Weights of a small transformer language model.
Architecture: RMSNorm before each block, untied embeddings.
Training: a variant of SOAP for these matrices, 371M tokens, 5660 steps.
Each number is 50 + 15 x the weight over the matrix's rms, rounded and kept within 0 to 99. Layers, rows and columns count from 0.

# layer 3 MLP gate, 1280x320, rms 0.147, rows 811-816, columns 0-79
60 34 36 71 19 56 46 40 32 37 99 40 39 54 71 12 64 35 63 65 35 37 39 32 43 37 43 91 40 47 57 47 27 56 74 82 22 46 37 39 53 70 40 39 63 54 72 46 50 31 74 09 16 64 69 55 56 66 52 29 47 36 41 80 47 49 27 48 56 51 41 36 62 33 52 51 58 62 76 34
30 37 70 46 75 62 51 50 47 27 52 16 63 59 56 76 48 45 18 43 50 63 35 68 33 45 63 57 36 27 49 47 49 26 55 56 50 27 36 49 59 73 68 57 69 47 69 35 47 44 63 92 57 52 50 49 28 68 39 48 57 68 52 77 41 63 47 53 60 62 48 20 66 53 61 40 53 41 47 28
55 46 59 77 21 21 43 40 50 40 60 52 68 63 63 71 55 74 65 48 44 67 65 59 52 50 34 63 58 76 60 36 54 19 58 44 41 61 57 56 49 10 47 49 20 23 37 65 53 43 48 64 59 38 61 67 64 32 68 50 74 51 50 41 48 40 35 78 45 30 50 57 30 67 45 41 45 64 70 43
34 38 65 26 52 47 47 50 59 68 45 48 58 95 49 63 80 46 25 53 29 54 66 39 47 49 50 25 35 35 46 80 41 66 50 53 50 35 59 34 50 52 40 48 62 48 34 40 30 60 25 31 44 60 67 86 42 43 51 33 21 66 46 49 52 58 41 36 67 59 22 62 71 44 61 44 68 40 54 83
55 50 50 17 54 60 47 36 37 26 33 46 62 38 59 31 70 40 34 37 81 72 39 52 43 55 59 28 39 56 40 54 45 60 65 43 42 51 71 35 72 57 43 46 56 55 52 47 68 42 35 44 39 50 58 76 37 51 41 66 70 87 46 20 38 56 61 58 41 63 34 52 69 40 39 60 36 57 35 55
59 48 40 42 33 69 54 38 38 56 41 43 46 65 58 81 66 38 50 30 35 50 47 49 54 29 62 42 54 64 52 50 29 36 34 69 58 41 36 46 38 55 30 56 54 52 54 51 47 42 42 64 56 44 72 22 64 72 31 48 58 34 59 42 53 57 66 48 42 59 38 46 44 32 47 52 42 61 54 52
# layer 3 MLP up, 1280x320, rms 0.142, rows 811-816, columns 0-79
41 52 41 57 75 23 71 57 52 62 20 41 38 61 28 22 49 18 41 52 67 39 37 79 48 35 52 57 37 78 56 56 49 33 52 59 22 47 41 24 57 20 56 59 42 45 31 58 38 47 56 50 32 38 19 68 31 41 27 39 40 70 63 51 30 52 73 47 47 45 09 55 55 57 23 60 52 35 30 26
49 25 37 53 54 72 72 57 38 49 93 41 52 53 49 64 30 54 54 40 41 33 34 53 08 27 63 43 27 50 45 56 66 20 72 33 44 47 71 32 27 44 31 63 38 62 64 62 50 73 63 54 37 54 30 45 62 51 33 45 55 50 66 24 41 66 30 78 64 56 64 44 85 48 56 68 60 52 51 26
63 61 40 70 61 55 42 37 35 54 55 43 35 69 39 43 35 45 48 49 47 42 50 62 56 29 50 33 41 44 72 52 74 46 28 63 52 37 59 49 52 77 51 79 43 50 56 51 54 36 40 58 11 49 51 40 68 64 31 53 47 18 43 54 27 20 45 49 45 57 73 74 29 59 37 44 59 49 23 54
73 61 59 37 54 46 50 42 44 39 69 55 34 78 28 47 34 31 60 51 41 60 53 36 20 54 31 60 60 53 61 33 41 28 70 31 54 64 60 71 38 48 39 67 59 58 52 58 59 11 56 59 39 56 48 26 70 43 46 88 42 19 64 21 90 46 85 76 54 56 49 43 46 52 20 40 25 63 54 44
65 08 45 46 52 44 67 44 45 45 21 61 60 53 63 53 50 39 73 70 70 25 61 32 48 41 28 46 62 48 49 18 37 38 60 47 34 43 51 39 51 33 34 32 48 55 51 27 44 37 49 47 46 48 61 58 37 59 79 79 82 50 53 29 58 60 52 52 58 31 55 66 47 56 51 60 48 48 42 72
47 37 76 61 70 55 57 29 61 46 79 52 40 58 51 62 65 62 69 28 62 56 38 47 44 56 65 62 41 60 24 70 45 53 09 45 41 76 71 60 58 82 50 61 42 52 85 42 53 50 57 63 43 41 64 60 59 35 53 29 39 80 49 76 41 32 48 54 49 32 69 21 65 23 68 43 49 42 51 42
# layer 3 MLP down (transposed), 1280x320, rms 0.138, rows 811-815, columns 0-79
22 41 40 66 78 57 51 71 54 64 25 39 45 62 70 37 34 73 44 17 52 56 28 69 22 29 43 62 45 65 34 51 33 36 65 60 40 48 50 26 48 81 51 49 75 51 40 46 61 65 52 40 49 44 68 48 62 34 42 36 47 63 38 47 33 48 62 69 68 50 72 53 28 61 37 41 28 59 48 59
44 65 59 67 38 40 51 60 58 43 31 72 41 40 58 50 29 45 63 58 58 58 59 42 75 55 47 37 71 24 36 83 67 53 50 65 41 49 41 44 66 58 54 66 58 77 59 74 73 60 54 72 63 54 43 38 45 46 38 37 55 59 46 20 43 54 48 60 11 45 63 32 73 65 47 75 45 68 32 52
62 33 55 70 43 21 39 38 47 62 48 50 48 61 54 49 27 33 24 57 62 57 64 43 32 30 51 36 24 43 49 38 68 50 42 47 41 67 41 35 60 51 53 60 49 65 29 55 49 41 52 48 62 53 60 78 35 35 35 57 51 63 35 38 32 48 32 35 33 62 53 67 53 45 49 38 53 42 48 35
84 47 35 53 64 07 52 35 42 62 24 59 66 56 43 64 51 40 48 53 47 41 50 48 56 54 39 68 44 48 50 42 44 22 68 36 41 52 27 67 36 42 73 50 57 36 73 56 41 22 13 52 54 57 40 45 44 69 57 68 53 31 11 57 52 71 57 53 52 51 22 24 34 28 44 50 40 61 26 65
46 75 29 54 74 66 53 99 69 43 38 35 38 55 50 76 37 35 83 59 39 82 52 57 70 59 24 66 74 81 68 40 60 45 61 62 27 60 25 57 42 46 64 59 49 51 61 58 49 28 48 65 50 59 42 41 43 71 54 28 27 53 40 41 29 65 54 55 60 32 49 46 36 39 45 47 25 67 47 32